{"n_layer": 8, "d_model": 768, "n_head": 18, "n_kv_head": 18, "head_dim": 64, "d_mlp": 3072, "vocab_size": 16384, "activation": "gelu", "norm": "rmsnorm", "norm_place": "pre", "norm_eps": 1e-05, "positions": "rope", "rope_base": 1020.0, "rope_fraction": 0.25, "qk_norm": true, "attn_scale": 0.171, "bias": "none", "tie_embeddings": "early", "parallel_block": false, "extras": ["some layers without attention", "local attention windows", "value residuals", "an embedding shortcut"], "init": "uniform", "init_std_qkv": 0.0241, "init_std_o": 0.0, "init_std_up": 0.0241, "init_std_down": 0.0, "optimizer": "adamw", "lr": 0.000627, "beta1": 0.9, "beta2": 0.98, "weight_decay": 0.24, "lr_head": 0.00349, "warmup_steps": 303, "schedule": "wsd", "decay_fraction": 0.718, "decay_shape": "linear", "final_lr_fraction": 0.0, "batch_tokens": 65536, "seq_len": 2048, "doc_mask": true, "train_tokens": 563100000, "steps": 8593, "dataset": "wikipedia_en"}
Each number is 200 + 20 x the weight over its row's rms, rounded and kept within 0 to 999. Layers, rows and columns count from 0. The size before them is the row's rms in percent of the matrix's.

# down: layer 4 MLP down (transposed), 3072x768, rms 0.0298, rows 2865-2878, columns 240-287
# up: layer 4 MLP up, 3072x768, rms 0.0333, rows 2866-2879, columns 240-287
down2865,100,220,177,177,199,236,224,202,201,214,229,198,203,198,182,198,184,188,215,143,216,199,230,227,181,217,206,177,218,200,241,228,208,232,198,191,174,193,186,195,193,217,194,201,219,208,223,207,241
up2866,097,194,198,209,234,211,170,204,188,210,197,227,148,219,218,213,202,220,228,204,185,197,214,210,209,209,190,226,202,211,212,223,199,150,204,176,192,195,206,230,196,182,202,180,196,200,156,212,224
down2866,091,223,185,208,190,214,216,211,183,235,189,216,223,228,189,191,187,209,163,212,221,198,204,198,221,197,216,194,203,188,207,214,190,237,218,190,224,204,217,187,187,182,166,196,220,234,214,217,182
up2867,101,219,182,204,214,193,238,203,180,220,201,232,191,186,227,196,185,212,213,168,204,170,209,202,200,163,168,200,185,183,236,184,218,175,187,190,212,201,230,170,202,204,212,195,172,209,189,197,199
down2867,098,179,180,217,174,206,168,202,217,168,238,232,208,231,181,175,184,214,233,232,185,198,185,185,176,189,232,237,240,203,189,194,196,202,222,191,209,221,213,203,236,211,211,193,216,235,207,222,192
up2868,093,184,188,202,207,220,205,216,225,200,196,232,214,187,207,182,185,218,191,196,161,232,195,218,202,214,200,180,212,206,179,199,204,179,217,203,165,246,177,195,200,202,194,214,223,200,196,225,214
down2868,092,228,200,164,195,196,186,221,190,166,180,140,204,162,170,228,202,219,198,193,207,182,206,191,173,210,187,189,174,200,216,197,171,179,217,189,236,182,224,195,223,208,201,198,188,193,198,216,185
up2869,100,197,206,155,217,190,217,191,225,247,221,206,224,193,206,213,185,222,197,192,189,178,190,192,172,158,198,225,224,220,178,172,208,210,235,216,176,187,183,201,175,220,215,230,244,216,154,215,189
down2869,095,224,198,253,215,194,215,240,218,167,208,246,164,188,240,210,192,210,220,190,215,213,184,216,224,216,210,189,202,197,218,249,223,219,225,210,177,176,228,198,219,207,193,170,194,198,171,199,183
up2870,095,233,205,172,203,207,174,169,200,214,206,209,205,223,196,179,179,195,192,185,161,191,183,205,203,193,201,257,187,228,193,220,183,182,189,184,211,182,190,216,194,204,200,203,177,171,181,178,190
down2870,113,162,196,169,200,192,203,192,207,172,188,201,225,191,216,210,209,225,191,175,188,198,205,194,216,229,195,206,214,205,206,200,195,210,216,226,221,164,204,181,205,197,177,209,164,181,188,183,192
up2871,101,169,194,184,226,214,209,203,182,203,184,201,190,184,177,189,180,185,227,204,211,174,198,197,227,177,224,220,203,213,218,221,202,218,204,203,184,189,205,183,223,205,233,193,193,206,213,191,201
down2871,104,179,179,214,194,215,221,233,172,187,196,176,216,189,222,156,189,175,233,188,169,219,183,192,192,203,193,161,238,191,187,202,192,169,243,175,190,195,208,234,208,182,160,173,176,192,208,190,220
up2872,090,195,206,180,189,238,222,174,190,195,173,194,201,169,221,208,206,220,218,223,183,206,180,207,189,207,183,212,235,204,208,210,199,155,203,186,212,182,176,200,208,223,232,183,197,173,201,198,180
down2872,091,177,187,187,209,219,164,201,192,198,203,206,212,214,180,170,173,202,211,180,222,208,230,222,215,222,208,187,187,169,181,214,188,222,212,209,186,199,218,186,163,182,206,222,198,195,208,204,207
up2873,102,228,188,181,186,194,214,177,228,231,215,211,146,181,179,190,195,161,244,195,212,215,210,174,194,210,184,199,217,209,236,224,229,222,178,178,180,194,188,212,211,168,190,188,173,208,206,219,201
down2873,098,216,180,207,198,199,230,168,184,197,206,224,205,181,185,235,190,190,188,187,204,186,177,190,212,217,215,229,210,179,213,202,227,207,190,156,193,208,171,180,202,211,230,201,198,231,200,172,203
up2874,108,159,145,209,188,163,194,203,163,201,195,184,183,206,167,187,160,175,173,212,188,194,158,182,186,199,196,225,193,158,187,193,196,212,200,169,181,196,211,189,237,204,209,202,187,177,168,219,222
down2874,111,225,176,169,189,197,203,169,215,207,223,172,174,189,208,177,192,229,188,247,189,190,225,212,214,230,207,201,211,220,195,221,194,255,228,206,218,213,209,237,190,193,198,213,237,210,213,202,190
up2875,100,145,186,192,210,226,176,196,203,205,220,209,211,160,199,186,198,236,225,172,209,178,220,198,204,160,209,214,203,211,205,228,198,192,203,215,190,193,214,163,183,214,216,163,211,183,172,185,179
down2875,107,209,194,238,212,208,193,240,188,204,178,186,169,221,199,203,187,214,170,197,177,167,200,197,198,190,217,227,198,187,177,207,183,166,186,210,197,222,228,191,187,198,200,212,203,201,174,166,198
up2876,096,181,202,227,189,166,220,213,196,189,192,163,204,187,159,203,218,202,225,176,184,197,225,177,184,185,222,191,180,209,175,204,194,201,200,175,169,175,174,206,200,193,184,190,218,189,206,168,184
down2876,093,223,162,195,166,221,197,174,196,187,184,170,237,196,218,191,197,160,190,207,196,201,211,231,200,193,190,194,169,180,208,169,215,190,192,229,213,216,224,209,237,213,161,235,209,198,223,227,196
up2877,100,195,200,183,238,177,215,188,232,221,181,201,189,206,215,174,199,184,230,190,187,220,164,196,202,165,200,193,175,217,210,176,186,191,188,204,188,192,213,168,194,192,199,202,193,199,206,229,214
down2877,094,194,204,193,208,189,201,171,220,202,154,201,187,207,241,228,220,236,209,225,143,202,194,181,163,219,191,200,216,209,196,191,176,201,190,233,219,180,194,198,235,185,223,195,181,230,202,147,193
up2878,107,193,201,182,203,218,218,178,215,189,236,192,190,173,191,210,216,177,223,228,163,199,194,239,183,204,190,201,179,166,199,207,211,189,211,202,226,203,213,190,188,170,167,216,190,199,200,185,201
down2878,105,195,215,189,242,246,201,215,173,170,175,224,197,206,227,173,223,224,183,214,183,186,228,190,207,178,183,167,224,177,189,227,227,163,184,248,216,241,205,195,215,218,197,203,199,201,218,219,207
up2879,106,207,225,207,174,254,227,181,202,224,185,218,201,150,205,188,212,208,206,219,223,211,194,224,215,236,173,197,202,171,209,200,182,216,192,203,216,198,173,189,217,227,218,193,180,189,206,213,194